From a checkpoint of a small transformer trained on Wikipedia.
Training: a variant of Muon for these matrices, 110M tokens, 7492 steps.
Each number is 128 + 32 x the weight over its row's rms, rounded and kept within 0 to 255. Layers, rows and columns count from 0. Numbers have three digits each. The size before them is the row's rms in percent of the matrix's.

# layer 9 attention query, 96x96, rms 0.0807, rows 0-95, columns 0-31
086:143112126159184186184075211089139117070111133114138158159162138163133143121113124183196131159148
098:060163147162156208128096174106189182118153121083130125164148146135157086079118149174152097123160
083:083169072172160192102084122160186168124099149104071156159157144079081136128073091134178120148128
092:094117105153177210033121081084179146194100127147066109176159157129124148143152110122183087114160
099:093158121165147160114088149155106162158124112092097122126139130093132200126080114059153140091118
079:085062144199120134157116092116106085136186154112124138148142129134127133092097149124116015158148
095:049075173099098141147062162104107154110132110141174146134114126132166116125086146180126111175123
114:135155112078143152138097085059123122115150142134166098075100162126108165137117107125136100138129
078:086102189154213167102106221086107126108116076075161156092142119141116124124131138157076126126116
095:111101160089080066113099161126090154134104089129154158062138088116139094160168169145072109104132
122:099137201145097127115145160130109178141147121136164100092172074112168060119115135170056153120131
106:086097113195174199126136121127160140124130108099131162154094160125152152065097129117178128091117
077:139063117167120115166135108175107122083131167101109174112115139096097160180160149169142096217145
109:079163079115185165062099184114084107150107131131059141104149131097173080164110161140117212113119
123:110133122154095086189062104146221146127156144084160097179116099069149131079098160137132110138119
095:105138144110058107064093090153142170174133130104126163035126141111149179135099078128118081053101
097:151130164110110136141101165110145099135174107107127092114164056175120144107170054132103133124130
120:167176119110079090151118039138072149161110137135121097105115133090051093111115110156088030056119
087:196136110059091135163127047172080155187118142155053051149095132125114125105128168140155055126104
083:165140126078114159164084155093107175111141111132125134182077102154123107098128154145091052105139
089:136146150148133077114143153061175121144089142130154176136133151104178150091075087165142133140152
086:120059134088129096148130078150129105142157203163107090134161073130108187160211115117134157180129
097:052123152153129162124052140150166140138096106114133080138172098141152102092107116133155125123091
089:082188135170075091116221080158116110166089117128123099045160116133083126094119110111116108086106
092:135124144142101102153145106138047074090147169187120125135152091126091158083095055199130088113104
128:162153089125127136161113128098087145112112155135056161130128131113132116217116157103130188100155
087:133080164069105141120082099099130115146093176130113120172129092140146087139153168172136139044164
092:152043081122102147128163062099130139146143110141102140114100093150099164189085121111106102141196
118:139112122147155149122078197141151117119079100085105160117150130090119139046119147156127088111153
077:119115134141062111162140058219098169185193139083134086107130120118120136104105084148093107112110
092:059126147143130091137121131141186077136105145118151050158125148122144186077149102158148102120090
087:075131078146108113108116080185076149196094116130091139133105090101126129154119135065118138125090
079:107090147174139149129090162164060204131162096097164137155184153130130095121093134150126183132125
081:060158125126080136068116168136146194126140122118168122130178111127111099063129151147106146144176
079:062174107137114140060134069165104140127117119076146098132144154140098090071118064086194127119151
080:057140114175120177064128051113137197112127132127107146133172147094083079121126095095192134084131
107:082057175199123116058171141123135194167132089108151138107171150074146162115088106178142149130045
077:118109057218072122174174123127094124104139150191125107092194095135074150115179098107081126146122
095:088133116122149139137178097070117142071147106151136205123153176130102078155170093137139132152140
111:111138110102248173157100089127158111119048168107152124141118172078163058141151111133200134176135
084:087114131163123099066164183111178109096111095164160147127151152120113175108116125144086114145159
068:168095091131141095133078200113169045097132146154133176176137135160139167136133118170122149190144
087:074176170104151170165109165078122130098167110095186101114139119146157091081103127185130143114157
100:075070183165061158124126166107177206129143099126191127093131141106144103071128143171111059139120
082:153104059106078073088128147147110072166172159146133133098082112096084154187131136115155084160134
118:101083181166126132175115128147044150123168224156095159112140107119155109171151201133122184072127
103:102091127182191153124131073136165111082096122105139148161131125154113141146155143108135109158164
109:105164158127226178097056149070162097083134130094128187131089176159152173128108122128176123156105
116:157157100163149138085089191075098096123201134133134154083122100208139148131107117116088166135158
120:123077170156082098084136115192143121089072158132150127165089171087104125077095144114164096140080
088:154129113089101044119152118171083120147104117101109119149075161085183183106108128138123112074095
096:150083129110176155168119146160135086093144175140159111180142169092099144135145132096097107115118
108:170166187163191128175080161055075124055158142126142176117121112153151156097120054124109146176114
100:137132194152136139112127154099160122139119185141131106113160091120094170106144131112151122142119
124:096162156149120169073132126109127101133069131091180171138120159076153117189081140092171090122133
116:102131153188058035088135038147132166113202122122108102146116096162111128087115121125102084144083
096:119183113149109145161092112154106113182138157185096187118151125066068132127100082139122093094108
113:129175088112071117193107123142135165110077067217105062127139123068124110153145081110134164177169
090:056156139127128173173148118068156161062093157140129063171113136117063149109099103173125117142136
122:112145092112069142096107108168144107112141186108177216134090103110097099139106169119125133134150
091:153069044164131114148117153076155134155120140094116114130118153174145149147127115186135208133131
102:167084055122193145204095144145097121207158117092062140189136149163132143140110128153118138147157
087:122125146156143118124114089157115102173095189159127189172136112117099162052164133119156068062044
122:120127170075108098104126143151086132129153128175141127146181072098100123029111165150100099126084
082:140160198190123142180089120093139182105177093092160154131129119126175146144143118116121111124155
085:098143166141079120104157175111205168135182106094160153117109165135173133082103155108122136164145
066:086079108160082160079158136170162137169094162096114121126090114106102143104122176055139163174085
079:092182119144180196042154074091190150158160130140087121185130120124128120147143108114209152142133
107:163097082143181166133123107083140176138095125141153105152133083112131075158092145095125126150125
109:121085114122120111126085180135123114097134137097110105086169188146117126080118146158127152140068
117:113151136071142154181206063104091138161151183105146131103157130190111043117095136130125110079100
102:111134165092139090156116101103119132112137124112156103135127178146184150116119111180107080084066
067:061074124104148071130152176112091206149092100099191134108156092142139152049143105162094114129147
082:155087100091049041151130168154117137104094100116129175092185064144134112102104080177109127108131
106:104162162166112058104145194091108163127179113105181160057165057140151094111107107140089134083124
090:120125101198084158090193087132171168169079128153119117138143159114108127130119092150117072114168
095:165116077075133133122114141098134155110119129125142096122183180151123125164162142211125079100121
122:142138140108079119107112129149130107110112138138103150228148123151133126143118148149095130108144
108:104138201073138131097122140188205168151119123089127094113092136154119163137091141078120116094149
103:100130087138081148130123193133174075042116066125175206172132156105067126119106118120117098091178
121:181092122133142176120130133164191166099121142077166106142089064111101108134132111128197130196122
146:142171097099116050185081078188062097074189147139106095126131128138109114154071181110083165079104
106:110170146072134141164117050114134071131158146123114153093138085122198112181076184113173127103116
106:119125144059158140158101249079135116100142146153207074114158113118155075136098118148090130136076
106:047155156157127120146127127087126121117075172166138123216126170136145162029112105119114105170130
107:160158172097150094151047119114100135068179132139134096071147075127147176156127097154128124117185
113:164106143092149099172131118091156152113134135123177120150170141104096103089115166073113092145102
084:160089126158070047150170053213097163096113098094098069149159152145054067158135117114118157197129
114:134212186116142074162094054164052129121137167099151098095126120197167148124107103134106127137117
120:212166128110166180149111162151089118122162117156083145118164168105097172161153105093060110151104
114:112152181068071164104147101143115142049122127141160087096137103150112179066138156092082159161138
111:130105160162056105068143114108184118132123038098115180097077168172135186091171090103063149118115
107:125106093083187148160130177121109119126112143097151171104150121128204075085062156172169152148089
085:121081155142131128125116068103088124172107124107037135107161084113100137139034171138122117110103
099:035077186120096129104120147081070168105044108184167158134133150078135104113136121100123063092090
101:091097159111140107119079114140101139111081124087202117156122128129101107111132108081097140075134
# layer 9 attention key, 32x96, rms 0.0736, rows 0-31, columns 0-31
076:118132187135037077144156138110098154110073108138161079092104115175127117150125141125077152094147
083:109136102171159146099110146077157152159112129139066139189133141149168180174120158114172114175138
103:151074087113110185100207134027091151128151137113078159142136138180168103161152112140104136083152
122:157098100148177217159116156030102191113137130104051142171116153138171099131093190138144143088158
100:128108110099109167135114146094151104126144101148083142155046130167108122121172091096183159129088
103:138137103188150127073099139161161101079060133116130164172121177145084089127152058143143116121045
101:169143134178144138179083169144129089108135200082160167083115062114115108100123105139132090115083
120:064148136108113126051111161165121052164165148099062094179093113060099156135134131121146121080118
080:077154102176130159097102158121161175142139154149086154140155111146200136161122139118202096201173
076:121178099061165101177106108217149081126089098165111113169137152075108193097128128094142067163070
098:091080139123052126066152130142158134172102120110114163081128139154107077151141071109068158124067
084:086171187120129087107109179151148084173101112151196091117170124086152172122089120145123101133136
108:203180150070094107164093072137050135109164163174117127181144138182153099149120138143101125105156
115:207184146107086168138122138148107142152127131107135096151105135082139119096122181086121187097131
093:108117121151119148052208086136104091202061073135122123119134182095112135145103133101135167090127
108:159102198127115080118184133099153179100119182145174096154141129155109158125128122150158189132131
102:133073099130107121084165132115094101102096125166098099099126139137150247150111134142213098122084
099:133159127053134167174187078103113148108096186169100196101162147186144161141128092131145095153125
099:098131073209184197142173164118128082098122153174135142158152152134091083128126120143163136118148
091:126061163121084121138105144112183182123124086093139043082099094148167117128070131099130131117087
122:040111142060123163046121157130155085121151149081112110144117162104101147077121106161203101139119
100:076173162173106114094126157142192119133100111102115139112112142067127184146080111129149084083124
108:081135147171147089057102130145155102111182111088216140149139155133133136067123072171171147172112
107:093104103177107143106080143159157167085079151151144107155183090025082107099151137081169080173119
096:155139095113100140103107099112107107120156116118136114078128116144150093127152136119115169161181
090:130141195124114115164146030131095113108169153135112094112131154101113103135110113138117083106142
088:107123100121120067061120157169162171127085083148108132063152135122138109121112096164095106125128
103:111150127189084129122190099052143113118149171142119111139139144112183143204174160129174187099111
107:102151240119099093184085146109112111111120166092154110115068115111129113169127103124121163145145
109:080133151083053073134103073137153152081115095150109087078107083159132166122126228151045136127167
095:155095104097085140119149117112128100061140165106101183140119127164128120202155144134137074164151
093:089171098151116104175149095127137056195140142082162109108122134212107159126177105090131151162111
# layer 9 attention value, 32x96, rms 0.0812, rows 0-31, columns 0-31
096:086147139095160094095133162175169160084076122134113099053179161173085146144130110169135131130078
102:126091106146085104154060097099181124171103130134110079181085130152134086111194146163124107095142
098:053148115086103108099091188146129122082125159099144087141085084126132176118130192142156068134138
097:103148163108160156172105061121160136108110179091162100154148131085103075195126100088100078101126
103:106162113141095142135131107116118087077073113136105100153120166143076180163098081069130102135079
094:110123173159127127122107114126142122128137134115069092074117172149106071119101153124115137089109
110:175133140163175098135085177114125184092134182130099123136122116135176129116182135094120145192114
095:144159115107146143113120136144124100143150200127083083124143085161184182115144111157121117078117
089:118101159168103131160099123162190145141158161140108166136135049173177155117091079150159133095115
104:111129115167116162101187166145166116140178146076069142158154131196085074171142167107106132130149
094:104246181148118170123097120102133149150132082098152201135166146164157092111099105177126134084127
102:123144172192152068084152116125155154098172107158128148162064086147129158162165110090112122142073
101:090141162063158180187069145126090113110119105177109145104161132090149140105104122126087061062165
103:081128149111138123201146075092145131168170124130134120121186121189177093127131134142130163134119
099:110156141145164110142184144094115113145138103165178147120102178122183145150084085126149174167060
099:141178143159120113167078098150137214157132095117118121126092078171173116151144127154150161078091
102:086108145113112131148106131109115061156130147161138138130109137174156130119154147161095142122095
099:106115119024127152117184111099118058096150132148150096143135176128156104105168129058133179177103
111:157162116169117094129183098067130147238114097138144113098116120143099107113102114151152132088100
099:092177100134134149166139200084120050098118148147138056072093123092101104173124109155182101116115
108:136188116102205172145138204127173067161138153117084207148137106155120102102138145131119112105095
102:090100119145181146133188132147182094163099133063173096125192143083095145136160128181081134109177
098:123096143178151117144130144066157076186101181096122121122115182173135152086079136188118117159123
092:155137101163128076141114092162114173137162154149109125123187106140136139102108150086166102114199
102:110187159127168161151108114147113063103114166097143141145096049156103139113129096201144142103161
100:132068189127180084093115108154094109121153107071131159101143114141184100109089078144161115088124
093:117144095066181094130067124128118165171067168156163112111171136138128076166104148092151162121131
110:177115126073167125083184150084101153151194174127199090204187103150112072107118091103118158116125
106:144112096071179079106154096133195147122165122184117192145111142146138124137160176119174137163115
102:119097144150083094128145094148183139152149198149107110165102140184145123109122169189145072112114
099:181169170071160070115084161097096174107143099101094143126149147165121115112094057141124110152166
085:126103078075188176155113125069148085091116133101130143134108124111130197166131118134118174176099
# layer 9 attention output (transposed), 96x96, rms 0.124, rows 0-95, columns 0-31
103:137082133160191176133185132138125130074085117135122189095209123137134125137119112168140145107108
095:119204086121074134102147171164138078126146109114119079129149072054112125124123085163121090108133
106:122163091137186180154094160165104119120085168165090106193135108091057127120128129080147111134104
091:146081133138148102129075097151137147101135122123116123102172041141154105214126100149118165113132
107:109132101144124091103080097142099071121114115065145150091155169148088175179150096076115179148075
098:076110100128121174166094038117115179118096069090072109072132169166153141135150167126082157104110
106:174191147134143129170151120117137188147136142143086094159141072077176104164155150116025138118125
087:181145149124140090131082161097186131174124131117119116087132075125143123170100122172087156075204
090:048148119109146106184147110127119155093112113098161109105164025101141166139111100162153182090109
106:147101076139148142103142114141104142183110094146090155154145110118103147171162083169095116125152
100:111153149113160126121103149105139107153153116133171054115118149132136145139130071092105084114114
091:195134143135118122142123141117159097173182113143149123187077157155131108164123180087153152158086
081:065124155133061225213137142150088144094104136096123093155146139129068129093140112159143076122120
090:105080211131159098164141152110114093085129189147072055119164137126139103089105144153092101117143
110:061176172189150166127163116144136130170139136098183142105165133149165119146134118136141161209122
098:083157158070116104153057119117134169160167091062127141120160075103150100179102219145092147090118
085:093176188144136184113169134138148189121136099107138107086086130101103127058109108139120060110110
100:033082166068171195109186198112133079120110147148150172114111180134166133163168127087097174148181
096:173156161160164105124139109083098157215118129168089105168114116144163123086120090115135108101120
107:111170105102163141086122104143095103167130150142034090119146147127118153177125146134191116136106
083:137113110102173098118123191119100101142164173161111144141068135126105207105160061127182117132149
097:123077106097124172164111155096140079076131107140146139082175147121149149107173073179133119116140
085:185107130169083116149089107112126139167153127065091144096100185155108113154125185088136157111138
077:210143112104191139135089083131130170087145168098145109079138140148127120127102130070157149117082
097:114136201102127169171128124125108099174199139157143108077144130112122158111146070125130102090148
090:042109203134137125141160136092077148119135172143131168094144103174207085150105156108122184137130
105:117103012108124074112151092183087137098096165130151176114139137151102124162108148120131152137071
099:085190142114213098134098111089133132130097154136192103183088089100149113059119117075061158087102
099:145150117116150122128198107146180154134121175151113211123128128116160152193137129098187155198134
096:087108172154085064129157056171133124168111176172108044108102117101069176085147120122095059103100
071:154134156070190163134085178096107117079086146144131159156180153186168117148175116137058188160156
089:177104151154169183075120179159113046164102102142115136168079187108127158105166160102082139117125
107:138210126136120080122174088090119099177076150145120138103125152128107142066178060128134180136115
099:162054171122075073160184069125107237153109112138112169113149129153139063145146123149018144127117
100:156145149191088121129165119129204095175104135110143078084078123163144203073096131192126122122098
104:101095096099172152137114212129127068123169108136136109124133156155085161202115178090105119125122
097:096149128161116134124176167108130154086129118092173108147122123167128137149148057151138157116106
105:131139105126124117064179112150091138178194168133141111137150081152149118103088077149142120126106
100:116125152153133128122112120115106115171073148099149153158129159137120131069161099068125177165119
096:169136087095152151106129124119110112167195153157138059096157086138168129094153147130168136189138
102:222119153150146104095095127168167172126161120056105157099124144167133105140092135128144112192127
097:110118077159099169130156136161111084151144147169152094122133138171079162165133108145126084061165
102:126134097097119081109089123144070108186101094145140151158105121183167130107152179184115137125149
096:059181141114125119086100141119193129148177116118132094152162153137147156193083133148102164127113
107:139139194137206192190066175109056101139136137124110103120136111120113152086130119130143120070081
117:099200090113135135127069117143208118139159069080170140174122172143162133128088134153182118171130
098:099166101102191125127118097114096203149134158173131222124164146139139070161131100051139196167141
095:082152135136057115154091109136113176109123123069103087127044179126101109153136136168179092131190
118:077177131116074174141093169172136109116109065173109106120139166149037149152112082161104134097139
100:109201058125063179148095093148146118104104151102116058097105138128115157133107117185129091149132
122:116127148163122096075149087163130160121072152106120132104138166122087175149088095146108083095122
099:132138136129135150180047175125119053103159111102135045060130099121165104140118088109157100149064
129:132245156103125171126133163096164089133162103142144176149109148065113050086106135098109108143115
112:100120156172045094117147107115182059137124109068133128154096141097087126145158152135157142158180
105:125144078214154102126130130112154053166123165114142109150118124118164149095091121129146085103097
109:088144167091071114196115080120114186116163093179122146162148111125136064146163179132091122143212
101:157191159120210133179112173154088094141097123134115134159123108154176157093159164156153154120121
102:198027134153169130056151111138125083142129102115188076181168115172162151086101143141106096075090
100:073204218066178169148065145117116152177112106112124082144110133135171161173168163127133122115151
124:155172116179192180130210160141148069100138117110149147122204099140132145162137026137148115138075
107:223108103125122046133141133178173090129141114166056183154124164103132173110156172140146073143149
092:058072116163043103169156057150191217099114138113136121126096133155153109137143115097117101090115
116:137134147096191128159102118177047138144094124119099112174145060168165101104162120102065092111115
112:121160138096140101169107124076179150094197119144148089127144119115166148099094160120207146144119
095:156160164103185126118139150117134107098102091099088134133122160179159139126118114142164108206155
091:202135076112105104118076122170149149082143097119117144132138134173129139162087111153143106119126
089:230143100186138078077150105078117142144127161147171128155142119119131138155127126128142121114155
106:169138056126104190142117143133085091074119138134071148112154151116157098048151154192217154136107
108:231112105080079103144135090173121174142143116155119093142138095186109114168132166163133128188127
104:091152145199141126114117189125200110105109066067132145160178109103146142144126158174137111141125
097:129112146088141178181067115168129191104210079093143127133106123117117085096119195116100130120113
098:214151162121155075110184146060135095099137155142109102127114131172180104114094152135152131163101
111:104157195137134153158146112091137146133196087153146125121135140155199084104157120146096103101159
093:133148156085120092137088146122124133079137096138115190097141068037165154112169067146164185110143
104:118110106183115153127224100103139114135181095126224143129142136140081129148157098151159169209123
110:242109139135137111112117118104127167152122077134132120120089096147205106113172083100071091152211
097:128126110130119125188102121117107150098115145084174066128126118134164094137147158117144119179140
114:156113131136071174103142208084079145098124089119126145109097112139073123144189114091129128168120
098:211054103150089121143125127141061116152066126138074126179137118125084174139155195151110077093107
095:120144152103142146141134147090122157183112103151134031140114093168176087134083139150134123108154
096:206129119140150077187106100101127120158141160109131056142134112122150149069149123105151085155143
105:100073124113091127185149144149154220100088099126096179149152105099125115142181209132115130127119
101:081116099087145100144111163204122059145130104152124136109127073128146115137150203114150128184119
087:148151079088175094192118118142131088113201093155117106117125059120098145176152129110191131141129
090:175151137125143076160063092103124166138048100135078083145159096144153145126119136144150134112127
098:133102161162169077096140110158126079111114118124126120092087101121145194079082122058167109171063
106:143182141169095129111103139156110087128149080111133074124183103134143109135196117154061097149110
101:110119184147107159134101145107133145123116187132127091171140124053117066120138139132092135124104
099:100080135122130145170165108088112162137098118137106123117109109163132118137160103086073147118188
094:095117181149112128116142135114147147104102117107154108107123109140113116069077164131126136127159
094:188046173163123089102096185107161072098097118115089146122095135101203157109086186117133086122133
088:172153162107093112222124074095117173149096163134101160066077154153176131103071178153079165122130
092:155146143095082076143110157128145167110116135106091081113150106182159116156150117155178139130141
086:152114208141104033133102080076166126096150062094104093099154129136156132100133087132100168169175
107:131180088118088139096140113167172125116139062116168132153112154100106130129088186166197149138134
097:083169158072084157159138115171140161118151128083131182098172121125136079141133100147075146169159
# layer 9 MLP up, 384x96, rms 0.142, rows 0-77, columns 0-31
112:056134087068091119169177115127104167091095141119159162173126139155059166113132101122057148121146
096:178108139122070113096134122099108131121064109140146089129141121104081132147089161169130117105084
100:141155165133120109090149184169052174123145078092127158097179085137095146099110074105072099082126
092:090137142143112125105109133175114122111151135122165132160076098159134138202135141134116135103184
095:137170111107104130121138095121108153144131169076118140107115116128150164099148132104140080119176
109:139114159068126127139082135187146154199146149086112146112101151137098186171121131152120121132157
091:101083088158138117157091130153092082146105182157193104115126177188175138164095151122122072081180
098:154160137095108133126154131138045172109110198095123116127119180082088096084100169108150113163093
107:108130141103118085133175157113077122119065164094155138116098077156110148183147116128109144107108
096:134114113090128097068153088161120131119108168142135157135179124171199192087168146106082085154174
103:118117138064116101090123124171129131126136057155099105094230125071093169120120137176103144067079
098:124118121079146130095148177131142120204126181157147109107167081130139119108222155105098126092100
102:118124126101076176084170112171086130089169140147129095074138078126115121102139192121129160141092
104:123145148144086143136164083127122071186172091117140154127110100154174122118169174153135114125126
100:111114087063144091139083117138119099029173148176140047115114168146094144110126159102126116069078
090:090119110102164112168091066111146149126138152150125202128162157118164076161120117158098130121101
101:179093152094125098153095117125155098131209123089167146089134132126077190144107116212123153112104
105:113162175137104119191163136161091176168159109106120114108095115093154211097090092148106161106153
080:137173145114179219157134134152115159139091166108155126141168117139114096102077133130120189141117
101:148122105105132133149140082131104119132073173173079097137110155080120150134160131077157208136124
086:194150159099199127176155123106134102124115104092159151136130118141165124131132139055125183111159
103:135173103112069129110111143120119119115165184161143118109154164115170138169110149151120087077127
098:151115154085085098069112183156109070126057107118107095102120131156166131115174069154096140139095
101:152195120173089095097170065159096137103159102141165132103119146119083125079123099163106144148107
096:171118121125138089131118123130151122123172073130096115088129091142123209190127078112100172116146
100:172102153138104105136158092127078104076107117184148099123182140111122131171151129079103104199122
087:157139112048095084094095105176140082095128107141147126107107123134173164100153098083144123135120
105:098191169123082160118144092140132152075090119139127074079174179167101146125132164155141119055138
107:171062220078126098162189134130107154156165121109145151127144153121137092185082152115116127153147
097:149166099078140136151140117170127189131108111145108152132123132166089111085119182116065077159184
107:146226104119090111176208129139156120086127141107133144089121158093123127077145115104137155109091
097:099167152165124095196156125169061103061092151132123150107124135128139173123148173159173110155118
090:169117103116131123160146172107111126180102106193083141076174091162108099190167124183139090117177
109:127150151142103142151157120147103145146150061118135096103053125125109103097144172108160117124168
095:072082095105138084128163132146107131142150113134133119070078080118126098198116111165116205077138
080:117149178155181182113199083113089120157147119115103091168120138209156152211114100146086125155137
108:135139133094081086179169138120083124150086134114130150111085140150044147089135070082145103160088
101:168145183178116122148149181163127084107081095119221150127147114100127094154083090102069137117123
098:161068156105086137183143145128117131132089069073158064111157128129094102137127103106105163171124
091:163105149115105134155156129129139099139129162132136208087135109100118169105103121095137108145087
113:200102120144182101167155098160145175107059149091143074097133140129127167119146130118155146077109
113:144158117115166111135115142182139170055177190159136089112169133118146104189159162150119140142089
098:149180068130108131154154090164129068131123098136156131101116096169156101147129072134157121100091
107:154110106091058125138113107150135130137152133114125133123109126085054119117150169141132076155123
110:139157168139142144146141140108112106128155183146152140119090212186114085138187160093108177074101
104:076110173099146098183181123163135156122148139107129087143147158141076150191144095037112157054130
118:121108158106140102092127090144053136132111107131143190068136167098172108153123147137140103097115
085:126174104121156076134197075111089080173116169145185188155125094123191127153127125199112142158140
085:121139118127111073135178092128152067077162111096113151124101096128207142139099157185080070113093
100:132123170086104125101119162146112101120103129158194190119137119091195135164176170170119126121139
112:142178113100136136096159147167128205150146093130163134089074126085103103145135069135129138094127
108:129080171119096104139089189147118194172128128147133073147162106118112096143104121174130126079162
112:134145157098111134099181155166139133088141174130142137106182113140165071091108114107104147145107
096:095119085105153146104118087175143134136172144102186093073120161117046141129050132087109118078127
087:117101081084074122132147082196068104073061141110147112162145201121167109099156184129179099106161
093:158114152122083109109171099107104114161199125205156118065146155110103192128100117173149107194126
093:180080134148105101136150140197116104146126163138141182150162083152128056017186165098121167153116
094:104119151126136155120175060126086092163142141169200137089131146106089157133138179045097174105150
092:135111125158086152118166135096099132156126105120156130100191169123082152148127128121121123117101
091:113108136110074100110168157118148069114189075132177130097103158088146178131172138129096123143131
096:129100129111131090167144086062084111109149103100116163117131121085118148086171080092145135140079
102:165138172119138130106106113102155156151137207124148096110151135140144164145165131147111129162152
104:101127142144068131177203116145144115152115129128136107083120171145127125089197149115153227129099
096:144184125133128100151160090194162082154084148142137101138101133138137132099134114081151069117159
100:192135174103169112102165095134110142148079123129166147150147186155110114103096127133099088158140
102:119078179078116114138158184118110170132132126076126135116071137088121160133183116147052102112117
141:105064141128107031093142068171159159134130086124109162135073156161165180185153161160111145120160
098:168136151212103180183152180156151191119144116126108103090125157109125101149186103104092099134097
094:059110103108073121148193113154103110108101114092143096064120142137054130058142182127133117137144
094:149147106132075148176161110116132093127164160185143099127117104124106153123148157173188138135178
107:129152152160066104167119136144081152066088123088125111127096121077132116141160130174102077190052
093:116147116084077115151166080175148144089189090121122124079136128055131119198129150132123118066146
095:134103085152149155159165104175121182166132097144132150102195181122109090142143130178108174095152
105:138120087123115128159185156128136148125132069118137091135139179156128148144087171123107084205179
100:148137117195112155109121134131086123113149143092176124060117142103094159178067162129102143176081
094:152128126128108064122202139145140130078081108117128226136159222188102116108127099174124127115146
117:100063185157091125170158144116102149160099125111136128097106163111119119142155117079087104131156
123:120096157186146170161116107199112087147101128125136150102128136147150106071101173111086135147082
# layer 9 MLP down (transposed), 384x96, rms 0.0345, rows 0-76, columns 0-31
110:098086153129147137112121158081108135080091134106057147068072166040121129149118116136148143075154
096:119108137105132089101093116127157146085135111131103100087103101157168084104097106141173130204137
100:156080162078122153182175145136113123136086069137093225098082132155142146095059142169114140132128
091:088113131064122166093181091158071144121113058167075144132132127107086107080134108149067100084174
094:104114118120129192131167155194138136113141187141147170123144189122114123179169203115151177142122
112:111136085108138086138155115104116121134122059138121105150150166182100128111129096181114125106147
091:181195094105095132190137113155138116112188092081103087083116132107123129142180092131115119169189
088:104082191154124139107139186145141146141131035159109099132159108123200088124182109182158171089092
100:155109173135076106150114157047139085170195063101116129146154163149078093155121145143066138142127
095:146165130148122192110131182151121138081115154092106135157100176169102139077082117167133087113102
098:143080133179140156200113126100179152163116194137112156146166120088118093168128115176132126086067
100:137106142140085135070126059134114152129110179086122167191123121152120111166113125087054165130105
095:208091148133185109081166163093103164126131188152133146090110137145160095158121082136129140162143
096:061076127138117117054127117143107150064153121117093140171055130119120183096136096089093165174120
106:140091165098139089124144176123153161123160133092198175125104144161157162163076108138124094078130
088:143122112121031048131163145084125133134150119175110189150121149085147160136174145051193156187080
106:199137161104115087093204107213129139175062114113154111143114123144115086113127134147167123097070
098:122080160194119104074169162104099102093092173111134142108153150122127149070166181109027151154058
083:157157054107100163157127188074126120119133122110103103166129139113122096122086117082076106063100
103:123095154129150159143162115193137164098110148141158163144168119119071138095108050118186121164136
091:115156098159133198194106143099126101142079127102128129118116158083113186145099105152189126070163
103:162116102141160115104094133115120181134119081115116173185098141119141134113151117179078156148126
095:056115106080159093150089104157082107159158114092111162153137129113151153093133089171151143123149
100:134095124141110223110101137151097163112110158116146097152112157158164089109121147129102105111167
097:141110144059165093167097150192116172135090117071051136127159129112148179073092159143136126106125
104:084163135161135102062099111141134136120143148152186109128148113095188071166097138126151094124093
093:180148147166139129128085171117125118078074133054126107070103090127133194117151145147188103148136
105:140064109135069109150160129064141129142189127154125177153091109136148158161189210090089112102130
102:094123133191158171097100168122187084106082130081135096145189103059125121113174132050170120153102
091:179092083125119221090144103066136134090120105106084107133135181166084160100144130173131123105124
092:154162118092143091093166126124039124070190158096164163161088169156197120070110097154137130133149
091:109096130082147218096172115168110145152123116154112107138099142149086165145178120120183160086110
093:151112137083104131201181117163162131138092152172090165147147166076120067124112115121075106131111
096:108133138124093071126154085095087167154130182121094183122078119066129123118112116098170097141138
094:142151176138102170111122169129162114100151121158176188103161107140116111114116172141148097151087
091:107145140088131114128036159082120120147093112145107134058199113090096152141111110105034079094140
115:120123182166148128120086133096152154103178186146121141168158125138145117099126108122098140168095
118:077145126135207170126101166110143056133142136158177136187113145086144147096128112127147141179145
109:098130138143142130073157151094133044082196185147105203127096179105155123073079117128116155130160
087:098076120146164150134113106085157173090112091110146119129127149143153104116163154103183098119071
107:132112135139140093109134179107116198112096146151029152105111152109088147105046129139156133132107
112:158064130106063140169107141141154121126073122143092111113135095116121128127134142109159087102102
086:158042152140114188094083176126120179161098044116070122058127203142137093140156132131150114119071
109:057140148108161117113113126115093090085131103066123114133161165131137175134154179120169088085147
105:081112150092115135152157103124213132156155144098134080103101118113147096101199107122137149147176
104:195122115138166118103159119145147208117127149092169110101101176108099085145091137110104129151118
119:169099119161173106088097124156136181124138092111160074160130142104063119113108164110144134100113
092:146131206162072087114074118159130181120149079133078165154146123106072143128130109076006144131134
089:168142089111108166146116149162194103134141132136090147172121140135113186097096057067159138070156
103:137111154191140131041072106139147114069072128133129141154136073129096138171118101090081152142164
108:149091130148102125123100198099170091110084112098149142142080075095150135150073112146080116124133
103:116151126138167073087124057177066169075127126188133154163164100148118102114108106155082147093159
110:108110150124165116107133122145126138093157162105113197152170095115117104098067084138079119133146
102:130176073152120081125140120174158085150159154104178091108107103144133098107110112136109069138191
091:124178115143152218121132091077067161150164126141080132079112097134118085140100124143159110121139
099:062128080155141100181143050139159123170185164112125133153081135118187148147083185054183112137148
089:118113141176163167133092154078116180116185130063107051137172156123143091115092166044117158121074
097:142109136109114069130044137165164181071109114142133173143164079125133128135124107080089133173051
083:092057172113074003090088125110183154145123116120120107101165142167150138104154107138089164144110
088:153078142076170190162150104093164152128159125110085173151142148158120124147127082146092154110166
085:144073122163147102104116132174108181106177184110145123109075148100156120113151209140159169144168
095:121158162083111163071187069131124160166122091091136129098124100156087118146171134093180127080140
110:103092133170128105145040149076091094107174133143100119172152165083154194135158069091046150145151
087:110035116083128174146153176104124162089128124127073142128122140125073144132153183136110147136138
102:117141140158070159166088131151066110124151140156117136090085103151144136182170138056176176121106
104:161178077131146152143181098162113125096133124093178178147132155111136133152100128107173085070050
111:137054143148078159056130151101149173170111072118161086109144122127139123111110152165254120114133
092:148140125083143113107158129072101117121111144094102231085104088142145169067126143214151119110186
099:178156115154194077143143108140108076186143119135107114122133080092168124109125111074142151076138
102:174076073149116116116151070061116081148143094163116137173144168149162119074121197121118131108112
112:152094107165185111158105156155143138124135134126130075142079186102139150173138127145174158114104
098:074140140088175106186111124047079073132182187158130142147146158153137122127071134078164202173106
094:165148154124103124108137184067207144113160106162141101076087158200143173163156142169168157136113
106:148151171162095136106185170104113165121105099135159167106084125117131129184067072135115131123121
105:136175141196062092140109134101096149166180141129160142099142140109137103225130133125132174098169
096:118092123126078127093081110094139158183176110159113112116182072119106139157097165117057147111095
108:122137139126088149067127092133148177090174104117090168152096123183056132090189107196091084158181